config = dict(
    n_layer=8,
    d_model=256,
    n_head=4,
    n_kv_head=4,
    head_dim=64,
    d_mlp=1280,
    vocab_size=2765,
    activation='gelu',
    norm='layernorm',
    norm_place='pre',
    norm_eps=1e-06,
    positions='learned',
    qk_norm=False,
    attn_scale=0.125,
    bias='all',
    tie_embeddings=True,
    parallel_block=False,
    init='normal',
    init_std_qkv=0.036,
    init_std_o=0.0447,
    init_std_up=0.0515,
    init_std_down=0.0515,
    optimizer='soap_variant',
    lr=0.0099,
    weight_decay=0.0,
    lr_head=0.00909,
    grad_clip=2.0,
    warmup_steps=200,
    schedule='wsd',
    decay_fraction=1.0,
    decay_shape='linear',
    final_lr_fraction=0.0,
    batch_tokens=131072,
    seq_len=512,
    doc_mask=True,
    z_loss=1e-05,
    train_tokens=444800000,
    steps=3394,
    dataset='wikipedia_en',
)
Each number is 500 + 25 x the weight over its row's rms, rounded and kept within 0 to 999. Layers, rows and columns count from 0. Numbers have three digits each. The size before them is the row's rms in percent of the matrix's.

# k: layer 5 attention key, 256x256, rms 0.0389, rows 168-203, columns 192-255
# q: layer 5 attention query, 256x256, rms 0.0398, rows 169-204, columns 192-255
# v: layer 5 attention value, 256x256, rms 0.0279, rows 128-191, columns 192-255
# o: layer 5 attention output (transposed), 256x256, rms 0.0447, rows 128-191, columns 192-255
k168 087:466495488459510477509508511519491508481493469484498505550509462514486494476492493501474567486508497493490492514471494531450544544461466497530519527494520522536477553530474463496487473472512459
q169 101:455503508495509518526495551524431542558489551472477501459487493466550461518467493512501531491546485534500509530453479473488488516481504498514472483500522519543492519514491495478518510519505460
k169 093:489500517519527452489489492522466505538496490468506475507553558461509453531465504505562516520510492497483531474489520485507478502467491525482509543501535530530481532457485504478475482504487519
q170 109:526503535492490513520489524486505467539484517472474529497493477471518504543497463477497519521523515526507535532535452522506486471464522502454477496493488477494517509496540508525503486529494494
k170 093:471465505470513537495527505483521523523487501501513522480476541494518521503530493506514501495502530512527504488496483512468452481478476529504505517476506503485510497464524509491482470521525512
q171 101:504494490496488480520531470450502488522497543508497519477522502500499481534511501474470532521508419538459516507489507467476494473516543520495528495504538523493558526503481522493514480497476484
k171 087:542528498512477536502515512468502519479477515515490536495528503515529468491511517471487511519499475481520533499480485487512486510495495467497478551515492491524470539490493535470513534498422492
q172 094:492481521491501510497470543528481478491511548499530526533510554489489506495500498500480482516523481500480522561508537508503508447474495517493506489486497432501494470512551507474493513479524484
k172 091:518504529532503497496506489456523499496503509509525523512523451481478440498450481495466502496492529496445510483496508453521522478473504503486481477463506486473534485470513481506488459514539521
q173 103:481497479513495505448502509503505531538508457504488507467500488509502514499526474482515499502490550509472499476498491541490492517503515506494509496543471513477521518471428486475498507539469521
k173 091:528485504548499506491467494502495489557522466507457480494493484543528485541496458508506498504515446513499490501530457534484530452504524507489503518463473518444536533499478513513482510481466486
q174 101:476538509507479532521516519462509506475458468534484491495465499539475460486522534505519537475489501507513486515460497470531474507548524491509499567515511451534506489491458499529477521472478473
k174 089:502506511482467480508490484530531494500479515492480526503495539529464451505473491487492534510497487502461496496492466496531492503476547529540511501500528460520525513566532492494478516506485458
q175 095:532468499501472522508470510533505522507471508486514468524529523461515464561460485523562471513512487517533490513503526517500514499540483448519484491503470455519469486502471481462495447517462487
k175 086:488490495450494516524463527502483460500513526484518483465478427531525474481473516508494487517497479513530525480489530536472464494534523499507507515558500522520509473532446519509479498527523477
q176 094:498529463534505484527457492490490467486417520512490524485565494501499479519494516493503465535545487516476501498509497481503493518516513484497524523494474558519491519522545511492523539483518458
k176 093:494542479493523525557446475484493472502437532516538451505536505500474525459507525466549500472512508479498473477519513445472481487504539544489506502503515545500526500488489484536532542496499480
q177 090:519506513498535520500516509525479550476467488515479482495502476486522504472493463468488536453493495500509462478505450517498496500504493508504479476513531533484520500522483467492459528464472479
k177 087:501511510498506534456487465515518494530467516539480514511521485516495484540511515418548468493488492527488493441511465509499466531449473492526494508469455481490502475553477505465470503462493490
q178 096:530519538512481513469503483483491507479488511490497462494552480480521522472487512465502491487517526472456487514477549516476488471491504522537452491479503544455459505514485477486440478526485500
k178 090:487501487494494494480500515467536473461498519498518489464492476481542468508567513489520494520521547490460527553495504505498482503482539530442464494492529530478536495502467510514460501515474517
q179 087:467475508488451476477492502516509515495523474528520514487496486484516496535478495485491517519491492543469493487510490487521525509511487472542491480454519497483448484518507510488480488484498469
k179 086:468490507522512525509520535433532514519484482455506461509512502492545502496448481514554511485494516531514513489481501464500496528483473508521501495513433483503479497519507508509516499492500490
q180 096:492506533501498505527495511528539503488521492511465484545462484497461457467532476459486473517482513476520529500467503545496483497522556498458496519498496469467514505465461506439480495526474524
k180 083:506509516518477533486543499476511499522503516468500505523509499525521494506512487492471536518505463503496549486466501565490517520515515509454535499494513537483503491486522481406497495501478513
q181 103:513511465530452512506464474528511528504494501505527542465547485540516511496497492498516478518517459509504502494475480509456481468544499448470494489527516495524531474557488485519518515509544493
k181 097:497507458485476446487430479546497486525487472529532517449513476508527464495473508482529482489504518492522504490510529522455540516483477508497469502492526491503522513463462531475537488511506493
q182 090:549504514463502492438475503502486498466515549537565501448481481505494462491510499471524501481431490501473461447509481460476498524511507471506472474489515477501478480519498505513501570464523469
k182 085:524528502471497469480486499525499493517473499519482511479527512492542462461501456482517502491520494498505487515497496489492460503511511511534438475508485515470431483518502517509537458504443475
q183 098:500517492510546539493505487526496491490494515485483531539511489536472534502510496505455538529465497457487507461508495514511481489525517485521500503485477502517475488519491527498551433484531470
k183 090:466490445477511482527520507517509471493512487514488492536550498482489477506470496497518498497501506521542524505461525520488501460512500458481468490507513510460435570489468546496487479491455484
q184 085:466532492514445467514512512524526502508490486462521515541494500499507493540464506507451527508491506465483459511467519524481459468456506486515486514516497450465480450503502499534482514520549509
k184 085:474512430472455517516500493498518502510536490506512486529474501554499458443470520525499500462500470454439515487498477542521526525493487508499475495490454485494519546491486506528501466482492535
q185 096:542510509508491469526500465482494498535455533514518499537536473532505519500482464493506505478540471503477522492502475475505470468472513477491507495528502517485528505498499532489546501498500497
k185 090:522452535491547495501499521502477504513481509506449501484505538513497519497503496483529479515526449541501524461482492501531458516481520529503505490487492458500446531526513516552552517538493473
q186 095:504503489523502518473538517520494490498434461481451457566504465466493491508537451529517501526523516535494500500520529508489548531522474525528518492466546512539513490540525517486445465507504485
k186 087:539491503505489508538507539504508497509472462430518476489530497543507518472548434509508508525491515533508491505505490516457533496484519493490542498468511504532514498472486454496490481464481570
q187 100:535533497483503504561499511557445499453480473522484550497537506504481499486531550462540466471521493527507468492503537515532507510537464531494555505488473485503519492463463478547502535502480496
k187 090:502520513504468474477509471482519525473471506522512509513527548545487512454495497499516459480501478537498497470470494548546537485516496469544493503497501495470506502513541494533499534550507482
q188 095:502531445525497486504541516524484533513462483548501450481496472493530494463525484467529493483441472535465510496486506509484493490558481501543514519551506528520533485493481501498487512444484492
k188 086:523496498555462481477527538496462514499469496543482467464505516529492511494475488493493546459476484517488496513488479516504543480514524486480484497536527506509513527490456498468570536503495489
q189 108:515513480509493520544438510518505440525520514476502504508503528540514547551473497518520513514479485511467480522501449478543452462480529494489497470516477515504512499505534518518554496501589489
k189 092:485493487532495486524492464523505564522531496492510519499510488516530530495448500495482487490499471537507509513452495489475449488515516502421452496506488469508523552444494515529537505503475449
q190 097:499479510497563513428477487499509536512500501517507491521493480475479466506489504546497499432502543519554494505530495510469526512528563523544475519473517495494482508503465506517519473481532481
k190 092:446463522477537474492517527473498503558478459478506479517498528502480475486458490555486524462490540499565543481509522515472500508481520517519535495505475517519470489490480530494528455470455534
q191 103:481470440498512486510476502524533524501476512548498473545516481468498533476502508479528503483533529497487513522513562523527478468480510485530566496452493531506486472508481531484550522502501502
k191 096:497512476530490457516457502502537527507528512515487475528482485508472527483495492470519481485502489509516486496509547472505507501457492448478517512430526513549504517522514508524499495554510514
v128 102:464514478519470522489501523545539509480495511491475477549475519479468529501501516484496489461482490510500517528537490518487548471486479494469498498500465487489476505519460524521506519520496469
o128 096:478496522504517520511526495493479494522480506505544506538467518487521475488499490493489480521499530519513470506508514498492516511513485517481459496487494522472487467524472421471484478511521522
v129 098:535510521520522488510501489510537538518481488554518488513491541532528485508511519519509503506501483512529486476484523535519495500475504490487479448515463478484524534505526462441512474495502498
o129 098:487471532500561508507474519467494505501495474459501496488520490510505491499487489504523494486470469467482494500500470527518489551520471530496497506497497514531557546549500483492500475509448493
v130 102:509508494469504512501473509496459449473506489554531481487532498502491476527515481518522457512518500482511545532464478548469476520499506477475480542495503515453479492553481492489504502477478492
o130 104:506491470521523479462513492524502463538491537525506480489510474505468488518511473476492521503504498461477499472534516498463531467496458536502507491473491557476508473560510479485489521500497477
v131 102:497496476483538475563534476505512454531545522479478506505539477484494568513523502492514486477466502496527511470513495502539482492516519516482487528481476511474513499484556548466449513493469515
o131 102:493516492533480478496504474447452448510476487519524509491475478515501489499485469496453529461516508501504512532498508495538519516454565497514484458456469490490511497453505519516522503475510525
v132 103:473535460538507499532491515506486489523512498517502548484478537492493473505488499453518526531508527454512494456508466487523450520483468502503497507479493496514513463487512510505492482502515524
o132 107:512532473522469517513506469490511507512542453462480540529503472506492543464540507454493504463484527479458504535438505481491504504479488514515475521543539495527542457478452519453526458474476464
v133 104:501511494462470519498504488506526510487539503496534492506532465482482491481476469501504518458489469529506473491534480532494471416527499513490517502562488542509526520560496496521541505494511520
o133 111:483494549500515533517440496473508522468451542475506500503538516507482490454539515524507502458506509495459524487517512494490479484473482505496520519494526469496524527492525490439513459488474487
v134 100:504469474523522527500472481493472514504506509504514473471513543488496486484527483515527467469511468484472480488480545514505461521483508507490508507467523470458520539493505494509526489510510431
o134 102:500492511526540504510491506467491520514459462555470536482480495505487510492472478511518563502503489466507483525476504495533463504494538513501527486530517506469453497539473558542505467478454485
v135 100:490450471536485526501480534469485496494534503485490527515492481466524547517531536476523480508492431496478462491529524541475531462499543487473482505485489541469505502467512476495481501521485492
o135 108:542498509535482491510503529480431491421500481495521484496484512469541474500481513507503523527501510464509489515511484461538537520447485513483486507506490517508506501492528509508529467492485489
v136 102:514518477472495525488522519533465522484520521529510493483502477497525506524497496502472490500530488485459507480492447514447486469495504556479500522478481513471467499498516516505474476551528506
o136 105:489511489507532490513507491475521517502526481525492551517494482532468486448498491516484496510489518493546519525500490437548460466490460507464470473493488500465455514507496500503505510478524525
v137 094:471490499509529465497476493485526473524511533487555509451486462437468521489529502483471496514452503535472482530449508466505515518491497486509455521551549517460522475483525508485481515529521469
o137 099:549539447535529496515528510485470475491514482499539499492508468478474477508526495511480493510536461483552496515478451486456534527500474519512517538481516523502511507483483464490493500500512515
v138 095:509503506539517468528486452495517499497507513500500493508491513500505539475466478495484506514529464476510511503499552524455479536479479458514506509511481446454502488514487513478527505568477538
o138 098:501490516489497498499515512503471499527520488514516477524531487491489535488498503503556513444542496510555462493481489499482522539507512492493471514494554523523504492517520498494481507508508489
v139 109:539514494501492503488478527544509453561456506474500482512487435530469516534493523507434472503490531493489511444510503472482532501445493502514525480517502499479492505500518484455515477466511532
o139 111:496528505512522457481534487517516476556528510504496503509488504419484459502488476521483493501511479514468483501526486463470529533521525525528483531502488511518512537434491480477498510512507484
v140 096:482495451500535490477516477504522500495537496515497505525472491505528472519550480479470505510502452527485541456502507505458436490496527513423472481507505520488517505473480464478519484525525484
o140 097:490483499468445469494515483485527477456514520535525522519451545512491526510511501482482486500511466504498504492475540471524513511509505479495505521520514518487525500507495490489485480467477506
v141 094:499505481504498467493473496509458540477477500480486523545440506483489493538464481493505505493501501495527529497534495526490523496507530502449442485458470551499475500508496537463524534496454514
o141 100:493489511519485511475528509499487491516487525513519534517523511520488523522460483536502527477488498461468489530500494517527531459515519526515476512490534555498531489513485472494506470503496489
v142 108:488455497527482512507511497535503540440481500498544522481458504537540493495534487478496469518552456442507493497491397467544517493490564501492479505499501506502486469520522510521508532500513503
o142 110:490488486488527491522482489527493498541469459488500494521483507532549500465488495537538515538517492498498494528465531516515517484493448501482472506470499470539453494485491468533505485497523517
v143 100:565490507482478488474471457523484434503457484522493523507501542496497497523493497506513487516535489480468501483512524495547471508483518508523526527514547506476526481492499472540479482483469506
o143 097:490485532491513478527494527493516522582509545500474489471467519466488547480504478496505522488490501477539493477493462550537479496494508484498517505554453511450498484532489510531446529481486514
v144 090:498577471534501489469505519538472525511460484479477479484525461546482525520521486493522505506489542521496532444471524542497465515469531478516453492508481467490520500453499525547468481528493486
o144 092:519542499532499532535481467485500512475505490469513493490489484499470505478480562538452520513479493523514478497496501472524484469463491485491491527473466520486504507534509453479446493479490490
v145 098:516524498515535472508483498557494483489527498504516520510489564497485521495511548483479503524506486482466498452525482526461507536460525477467477495497543495499512480497443490544494525519512498
o145 101:503526487531504525524532484489529501512526515527537489518487474499464488496502488495479501499497508550489509483480493490507492474481475501465489467487506536466495481553465496555488525487493496
v146 105:489501465500447500488467481501517486510514496507449486483515484524509510464464496503483493459476531512540495498486518516468498465528510508523496495484457519488495526470539544506512449511495473
o146 108:453517505504510483496484513541516486483505531484500541509474477507526519510468560491498527479519476540527485501489521472478478487474502522537451497452490474505503512499494482501506459475522487
v147 097:503524485503501547496492496525503488487495495496529471507481501500518484507493505484494500528514511492542500531551482463510452470462540518489481533482512439522437547482494523520469502498532480
o147 098:502516484509481481527494474544508497493507522475530500553509467602469474469484508494510494526486548484488532539487509509497480535512476496512499491513482523442470493496492479517472560555518523
v148 103:515512509483497508468499541477431466508481468429507492524490492538478507483503524450490478535476453493528495478488525504515499523499529470461502475475510468501548476496489488501501505532507453
o148 105:468532534521531509493498498564508501486474493504471482494521526497498463498453517501489503537510520520521487482506517486508492490503535513486504443485492516506477490523492463510464516465453471
v149 092:473490484488526471504505522523510486498519529483443501474523493458502494555523498483516486518474502514524523521524511517470538530475468488530494451486487510427511504512489523547474542458538510
o149 098:524517523456530456491506549513454443506471501469475486496505538496533474500464523491478536502523504517555457504493541531481496470508483523543471478479492467465472464443470478510513464481485497
v150 103:453453523531517474447511494495446487489548500539527544467494493479515500522515467479502514539491514479515499505513495516567528561536494500476469465477506487494542492487446550527503483471529526
o150 103:509519447481453498509443524467513478508522449537494490500508539524515457466484499533490507544480527476461486484469473507518514511439516530499527513506495492502503448485507515503536483493506504
v151 096:467444516480498523507471522530486467478496503503452510469482505488454521535500551500505469481508500496499513511455463501491480469486492539497511476500482478506517509517525499458469521550456511
o151 098:495526461499536488492503480511490495567516491519513470517459527493494515464463458459519512515530506470505543513476458521490472537486473537512551479520488479516471494497495513521518532581521542
v152 104:474485501546478523487481531472475505537470548526498538571480499534511508546515535487514472480492503492537496492488489465505587537495480471450502523514477507493441542488507505430464522538533533
o152 104:515452522501467536514513495491451466508480442526547518520499495522465512515455526515503483492488549537528542529543485477504511467527511503482490441494497525517498484455514522516527488533495502
v153 098:463476538536495533514496494474522479488481515482443538486560455503540471488500525513508502499562551433494489465493535493525462497491536531463462529467505499507499506430470511494536515476476470
o153 112:515528463464490475493525500493505547516506513487515459538497499496495530557541473439507494503474527466481493492485479483486491450504515540474492489476514531517476489472489467534517485510498481
v154 099:497498477520516532462572516444484514475496495549522524538513502509495544526500470485465532471494480444547530514482496479488524499479485489519455510553481504483549512495479487448486505535479533
o154 096:493519524508517521512451483458492469509486500463519514494513536508491484502463512570507451521502501491482544517517482495496492546472507526534503496476502497513435509481532524482519426520492526
v155 099:483497462508475478512506495482479488487496476486544519481498524464480504517505491481519533482482476488508498511490484498528492522485483495523555520484528527543513492464493483480516518486437516
o155 099:491532484470478515514480509493499513486539470505500523475498548514489487526487530519506495469479568506517480457504505511502468480462536496542490539481470488462539479496471494498504494459516482
v156 094:484505500496547485547516546513531558489503527506575517506484504473506510495502537519504531533507507510486523496531514491488536458496490514492509504526528532506523466487462493510480491498486509
o156 105:545540507500487498455501532515557484480487479493472484484499516477498508533489489487500486497476514490479485495550510477488512477483500509510506499479520517500494456481511504533522493477543547
v157 098:515491513480488510485465492503509512463506553433484508454531493526504480489502527470490520523487488480509462504481559501511521497504495502474513506562511524486553486469501473524501529470503501
o157 100:474487507506523516523529486469484484470477481510508490468496520459545461508519508492538515548555477477530491466496471536528518533535491515525555536481516475527499570509488444501485494476453532
v158 097:497517495474481463528504497506458490500467537487510473545520542502467491494499493531488481520506520543524518461514512477554512507469481510471518492555452540522486520482501469477509487511507508
o158 100:500473485487527494541537497498467520487487476472480471509521530485473470555482535434497468490503496446501525474548494492509479513511546499487463532508468517482491563477490556472517491467479558
v159 098:484477531481505496527513513474496457505486514509534513491522463542511530477513494478521505473518499508489525541492512498477481521481483542485509508487538500511506499498478441490518472497464537
o159 100:488500513502496514501506499507490480513440475540497486473511521512472502511504492468540501548533515437529504491528516486529463480521546522490502515513533463476502498484507516538519517487532521
v160 096:479533496463546487495462497509479499481523498483515501510481472491469497483458500494502500476496517490512501471472478502449517454487504476455461516504563522492480531522473494524466476507449539
o160 100:480511513552472478506537503469517472506504506523511459513524519450490483507497524470465474488473498524522500488490491538488541507509463486521514509493486508467468487507489549513497533495541501
v161 096:495517522507501472518488536492549490456507496512551511442487492508518529544537509491504496541496492500529528523488508491469538481528494529476471504507523523521490532488463479515490471566494509
o161 104:476504454476498507514500488500467503482518492451521574516517519499533484533526493509502490463565469493508491482486501446508482459495460479517516559494503524487507503538463544508490457513469489
v162 102:492484507516525541473504486458482500491513510478501512507475527474476483476508497507480467478457521501486499494463458520500513487499487528446508542484559505509535512476489491477506507507446528
o162 108:524510546470468489534490497494458545493507488534552523477513490483495502521542468526523474509519455513476494459478483539500490487481494463503513516463495497507506521490496475502505482534481486
v163 098:490505512495516499514506498494529513500524539478464485494487545492448485500495480464475536472528491515457510490510514505462503461478480509511498520504478471511476463471528484494504494556487464
o163 104:528527526524528518507480481493530513466506486461506490526466514476469484484493493519488482464510517474517524492506474561483523494489454502511503491516516478507522497496485497520466484467510529
v164 096:489473511500499511522483473480512470483489493477497480478512515506528517483485469469508503472498478512527515463512560500554462522508470477498494479509548533525532532491493482516511506461496502
o164 091:493475482498491489575523516522497486514491476490530537497501494460509471491528527480516503487496485513520500487491457521483508496526517513531514510511544456470498476529526448462473526486493487
v165 109:444489485515518504501534513550467478514480491496485505516476476486486539506530460500500504531481463464496534491459503476519509544495535482458470456489507505546443520550526504503465482529516490
o165 111:447482535544477552520510511473483508545494501481489486474475530495506485518486489525495515511488470508508523527503516496484543531508514476515490478471481520497453486504524548460479499537491503
v166 101:460493471494476507512489530518496457530465517483505475505541494483528497467450490498468511470476476498506475440491493485481493480494551478455442509500488550502479487524514491531502456466453465
o166 108:453509525528516468500490463518458514482477513535507517474508499477488485505499540508512480489521522505494479494494489524459486495500525503507456540502480515495489498506520490487475454480458476
v167 094:512456502471477524524513492483510534496463492495464494488517484538521472512523572515554506487441517475526532481557450490501498441499504475524547479490512453483512526547537528481498526527467496
o167 093:502515515501500524460529554515535525460470514511496529500481481479545503507512489509488514489512474501537467519496491505477507487511503472495474516498520520524488511467511438458524472505484514
v168 101:486530481507457486539512497523496462481477491478511501490550448488473458496470479523458470480468464493495505526521494515484523454498503468469490539510532508566516476533544508496524517499473517
o168 109:473483516508553493518523491525476543515510458476502472524525489474496488545514470504520492524475486496469444516542508522517478466473482493511502482499502500522523505539516488476506458484495499
v169 092:496496501516485477468482484466520432514528468509516520481502521496530497503530530475486492532484476557495467487516474474501538532549530497512513543560517471476551449485547518513520519459490501
o169 097:503494487476514495527511503511494550528534503543495503503487509442500502505550489482448557462544488476511502512507503517505483571490466465558488507500526491528475491476507515492492475460487528
v170 098:458490519506490518520503492471497505504530516510510496507487482498477473494547530449509483500515506506523505495494506515505511493499516533476471518485505415505499531500505542459511466517511511
o170 095:541510483503502532516505539505521492462485451526487524520503477558490463495495525471524527547498557475515526517495497495517468497502517475460536509501531515494541502498482481523460504550507499
v171 099:552524504484516509450518474546563493501529536496496462453522495521483513571501506469523478489479491455514482481503513525506495469503518491503518447514478534534447503528502442466503533499527473
o171 096:509555553483514519480508510509444496482481507501447532518483502524542493499456531498491488440519525518490470472463547458453456474509476511560475496504508491519466504499509494486477488478513519
v172 102:543476493515494493527488482521462459487517516516497498458475486499507515518475482493477520508505472527503468476494549549504565496492461494489529488485514472469514468461517541498512483481504515
o172 104:520514496536498509503492555456512488515521473492517562457469482454477508498547464542487490508464467491520456534457488508516513494476476546540511474503468496539528492509509462473519466482468499
v173 103:486496510480488479505516471450522465493537471507490480539497494484552491490497495522529524513505505555528520540494474474479517512516548460529514493472557478533441513528441494545492517491462501
o173 102:487495500482509466494473484502526509488510486513535436494494514469537463507480441495542520514527506431484484506520548462517540529514501448508514506500496480453533458544542528510492533528456507
v174 099:500510473487536510506531462476484514461475498515532530452502478494486481488534486541491501541517502511483488523508535533575499487495495505548472506516546506528537447502515485495503487455497530
o174 102:534496472469496542505515527490515552464508478496513533509489497467520510527495461479484499523482461507524532452515484550517501534494527512471521480508519471499510501522493483515504474502496516
v175 093:495537534512473504475535487490520505473471493518505559504532466508489500542551478490561505508509496492486470473480495506509512502496477534536521487501511503506511533477504530537479456503506516
o175 097:496522502491495510513494520441495525508500497486527508448531515489473510519537486486525511466522502514497533527523500468511553469514504513484513521508503487556505498498495518529483476504483466
v176 100:495483530508478459501514553479477518472476476555482490497554517520477512469512521510506464547448505509495472492535492500475521468527495485477505492525498518485449531514464499519504462523547483
o176 107:502516484513534483467479499515471519461502534527508485492533533491527469497539499447480517522532500499516474504495522462466491488549502479487478521456508532448495465516496487489473506459478458
v177 095:492490533529493506509493514507486512513472486482534545474504486474487518591502561480461538528458504502504489489533502497503492492506483535479493546512507529477495468490491477522495555490545526
o177 095:555463484463502533503536520474532505533516512497524474519460494468519523508503510511483496531496494470514535505521495480472491508488494470496507504513481503492486513487497477499556527498536525
v178 100:510485520501519526478533489447545575474514487478501476539490473542490508524515493500520516515509528493500483452471518486502484491497521514493510514483529447542517546523509494534500501526488474
o178 103:447500509493495536520465452484568490500465493483524483493466497525501494503502497471495471512479520462514491493416452555502500520473523492491488508524455495505519547521531479513493540515477514
v179 103:486492497491504487496494551527482552506487473490558521493468524513461465509534521507470478501543501507476491519499495474468536508482518486487518538468506528487484499484506472505530497487464489
o179 102:497452487522548532533506510484482478502546470506488522496501491485477496509510503477524471547528517503542539488479475508540497464490497481479508539516480507454511445473495515536507520511411532
v180 101:488540496508482499474503509502527465529465487544508524488518498502480514514495504487479498520481529469484516498475537525463534430504483467514483520531543500501475444563459575513530483499484487
o180 104:531493525503487548503466463478542507535550489492480461514523471503476523520550470516497527480472499535531521504515450465490535535491496485485479522493461500513514479521521506467492481485499474
v181 105:483501520497496529480490548508525530510485502490483512524487495548500500515490512498472496485537521506486493482524461465559519508520523503503527522504510507501496483494522483489553494501475526
o181 106:487500495464492560510466466523536534514458453460460503544486461512494488460512464480486501492518530470484532527520476496495499479484510501504496483534506470524537515495531498542528514522497494
v182 106:544532504493527475478488495450499501475502534496494496483511510477506550468497481544519520509537458501451487533511474507518514535500502510472514472469476506522522515497505459487521521516522505
o182 104:479461507502533460461530459465469502496520486523529477495514481489530520504551458478517503476532482502514435519507462467489477483491499494467477527508459493476502481523487495528509546503536530
v183 097:520488509498476488521457459504485543488540567480513527523483521443505477491509484520471495530462505498494524537454514520519485510528452502501467473528484476494526469456497495511513497501514506
o183 098:522501468459517439467565505520500488526510477479523515474526483504529507535520489560475456496515474493485495504508505533493514509483485501521550527485543532510507528497438535519503498506505519
v184 101:471515526487498499528514525491479486494478479507495502468527552562505500520491499505527529451533485494441527496460499497491493529533514486494516489497493471512503449490537505512507480482524514
o184 105:487493506508510507513515509516508547554502531515481521478492515509491517467553516521511495519518539543539532514488521498493489479504500547486515520537513479494517546488491516507419475494445505
v185 105:494499491484477471525512485497516558489513517480468525502487511522530495509504502513518496510462534539490503475505522526521466488502473496481481476502446506476517529506497477502542505522525497
o185 100:525474467474501542527503541491517469455498524500543521495483479459528511530458504479508511511497450534466484514511488502499497488460510534468517510505535520509524546513523477496477491469551520
v186 108:496484503515506506519532473481504501477510485512488470469463472509556531516500534493507475503505483497472484482468499478470490476520478523489474521476464530482486517498506487560501500495476448
o186 105:501499496501526487476487477513495511496440505547531525506546508466493523489537494478512532491527511490522484478460480504483471504492526520449425507491491539454492505476455481549512513491510490
v187 102:502493502510515504462491511473574503483512440510470472528503523508518514527520464517524484503501493495493472448524475502552496554526507508535499516504506501461528480531485586505492468467537495
o187 105:457507527440474482523481496481485495536493506515466506481494518524508515483520503530477513479511469493498517549487491508506480509458451465526459527518495465536463495496478492527475549510528491
v188 107:540550518486492537535479546496543496534500493434507532502519521485520498539500471465450472510470519507468489499488523514502507497508555508515499455491551453547506520475452484512505460512472521
o188 101:501492460510468501547533470502512464528520511499486501500487502519489465488513476547520473530468501477453480500504495500500500514500455493496513522463484508530491486504509482484486482466493474
v189 093:506513520505499527471501518497516469485479472514513482492450481483491518513486511522480512493521519489465523535489537484477448492509483514494507519492461484485522533501458460520503489515486504
o189 095:479499514521445479503454500522505509489487541551473507531491505506488520496485502486501506493528538502548451473511498495501474502479503542489509522481505531469506518474514508568533474494488517
v190 103:550471534551490476508515517483466459559509525505479509524489520505518510506526461508513503515547501523466494531486519512496497484512434528528470502519521510435537525511549494492491531488492467
o190 111:497519481526496483532466506502510509479519507516464510479525476541492532501518527518500525480443489575488529467483477479476520531549477535520536479517510471544537491483525493467467492460524468
v191 102:477543506514521517489494501506514497514537564488524517494522498530540498510483507454453510443482528479490518500510474491508506509483496559517526493487460519519475476504486467489484485511497504
o191 103:477489480497519478462530471464518479494517499513508504479514534511477472459497547521476533495526517503491528497519550479510532540488478479569496535497474524526458498453490531465523494520504540
q192 080:531506513494431536561489521514516456482474531553503545550485472503457523467538498506515499513481482559472525514477472513480493475521539484512515485494509505480512494502554452491502486510501477
k192 087:484562523490505498515499538497521500479497525495477527497523492551485529488509506510512498501478493527486561510492522459525511521461469469505500505482483466474544512503511510501500510512440523
q193 090:498530549504481501562494501505458480516507485475519521504499473493526451495503513503487495502507507504531460519500484537508485555520491471506502490531500495493487459504499435547518492486488504
k193 091:488473531517502511490527479534460524473495485526487479523478522477486459498504496499480516474478481456536491486463516495488506538510499487478502507523448519554473488501475516527501496501461531
q194 097:539548503510510483505486558496471479511431476497454514512512483481504518511525492502483500526516487504459487491496479492512472493495482485512491486481479532455515492523524510511524539505482538
k194 102:532528512523532506474515519425499492482503520516489523517485511519493515503528468519505490520479534530525491486475524521467484459509504446473495502513481503482503491501515508523493539513524477
q195 085:514489522492492505496442506536511503543522555505496479501496489472497499463508443509551475531477495537462477478486519488496484477493534505479517515482504492491499457501503506462508466472494455
k195 087:525515506492559473533530537530520488490512532492484460530486481488504457516525482490491455479527490460530515492439491512484537516520528514455482572518494450497520502483491506460496504547473541
q196 087:494491464480507503487521495530515491458520482462521549485483506494496467504461494535473507513476470530506533468464465523494522473482481481507544515511506467545502466524473515461480493503490481
k196 087:537519513515480499509525507491478491483499416515478529515487498532512537539471504513517533506487488520520531505458505468489496526533489517484508479519503442476465515457513533476483508535509497
q197 090:531459509488465492522464499518473479522497529490525495481511496493519516506488539490520522490497491498571478536495467445498512496507492514527518474490506539515550503492500485458562524504492501
k197 090:490462507530435461468489511512498481520521516512494493457474490451506519506464494529503454481531540489496525506503450492497531491501554508527501506542493496466513478510474480501503488527498511
q198 081:519460523504548459575487548496502480523498516493538474469492508532487492455490502470499486459498473517520525461504431521529532502511484491518525518460456511516531520543455485494581481495503487
k198 080:497481559548417459535505515544498538488495507483516476465497492503457487486480514495534486509496465443512477478486554498477534539510507508531562490467488493468500480500514541442540496529513472
q199 095:532501508471559489542535538473521513516497533502513529503475502517475464523519502494522495485515493502510497477507485485526527485490530495478484520450483478476501471469477492478502521478535534
k199 090:468493562456516514472533514498488448521520508504506530493476508504479496514483482483499514520506475507482495467476501469509479527504557497499492506442485521453484475517509520435480471498464478
q200 112:483505508481528481512482544530503546539504528500496477498479508477539450509502523433512533467489518490552446503491496490511529498540497518498507536476507508487545498535486465450492499520474516
k200 089:528510537508485498464490521491527477511480537490494491486526497521555470524508525517466554536466527504506497532499472542497545514495484556469475567483487505533504527527508467459496514485493526
q201 089:487489493500511492483537507493444555512502489520471514485523504496498538529518529454487494477442524514542477477522456492496487520503503526494481517512535502459522523489506515514548464488462523
k201 085:503435452537436517478508526500487526499472490519504493499508508505517514495541495500484525509489495523477477429551493490501489522498533564514480509488527502515515530475507495505524463468493525
q202 093:479548515512508510501492504464497483492535452478512536490453532566495469529489547548504494491484525501470498518487454515509483469491545519508484466478524481481506528499511524483520510513532485
k202 091:456496503466489531520490479542496483539548428482506530533522481526487435525498554465487494472501479497473548477497469520500510499526449493510531481539499513491510524475500535519496491505501515
q203 088:515484512531512489501522485476544515484472476491504512470522485523513496482478499504515529542478483501481528487517573516520497501499524535491472488484511461493463486512502558544469501482496472
k203 082:470471484467515495513571521473540514477504541490517506498549498534470532478487492494495552519518488510502530533540528511485546514506465532499500475504525473457513509478501518528464485467465491
q204 089:521518503483514501470513459478501524480488555546551521460497502437493527480498545497523524488538496483478484486518478470509491523484458516511462465499505530462470479517485491523506514536512508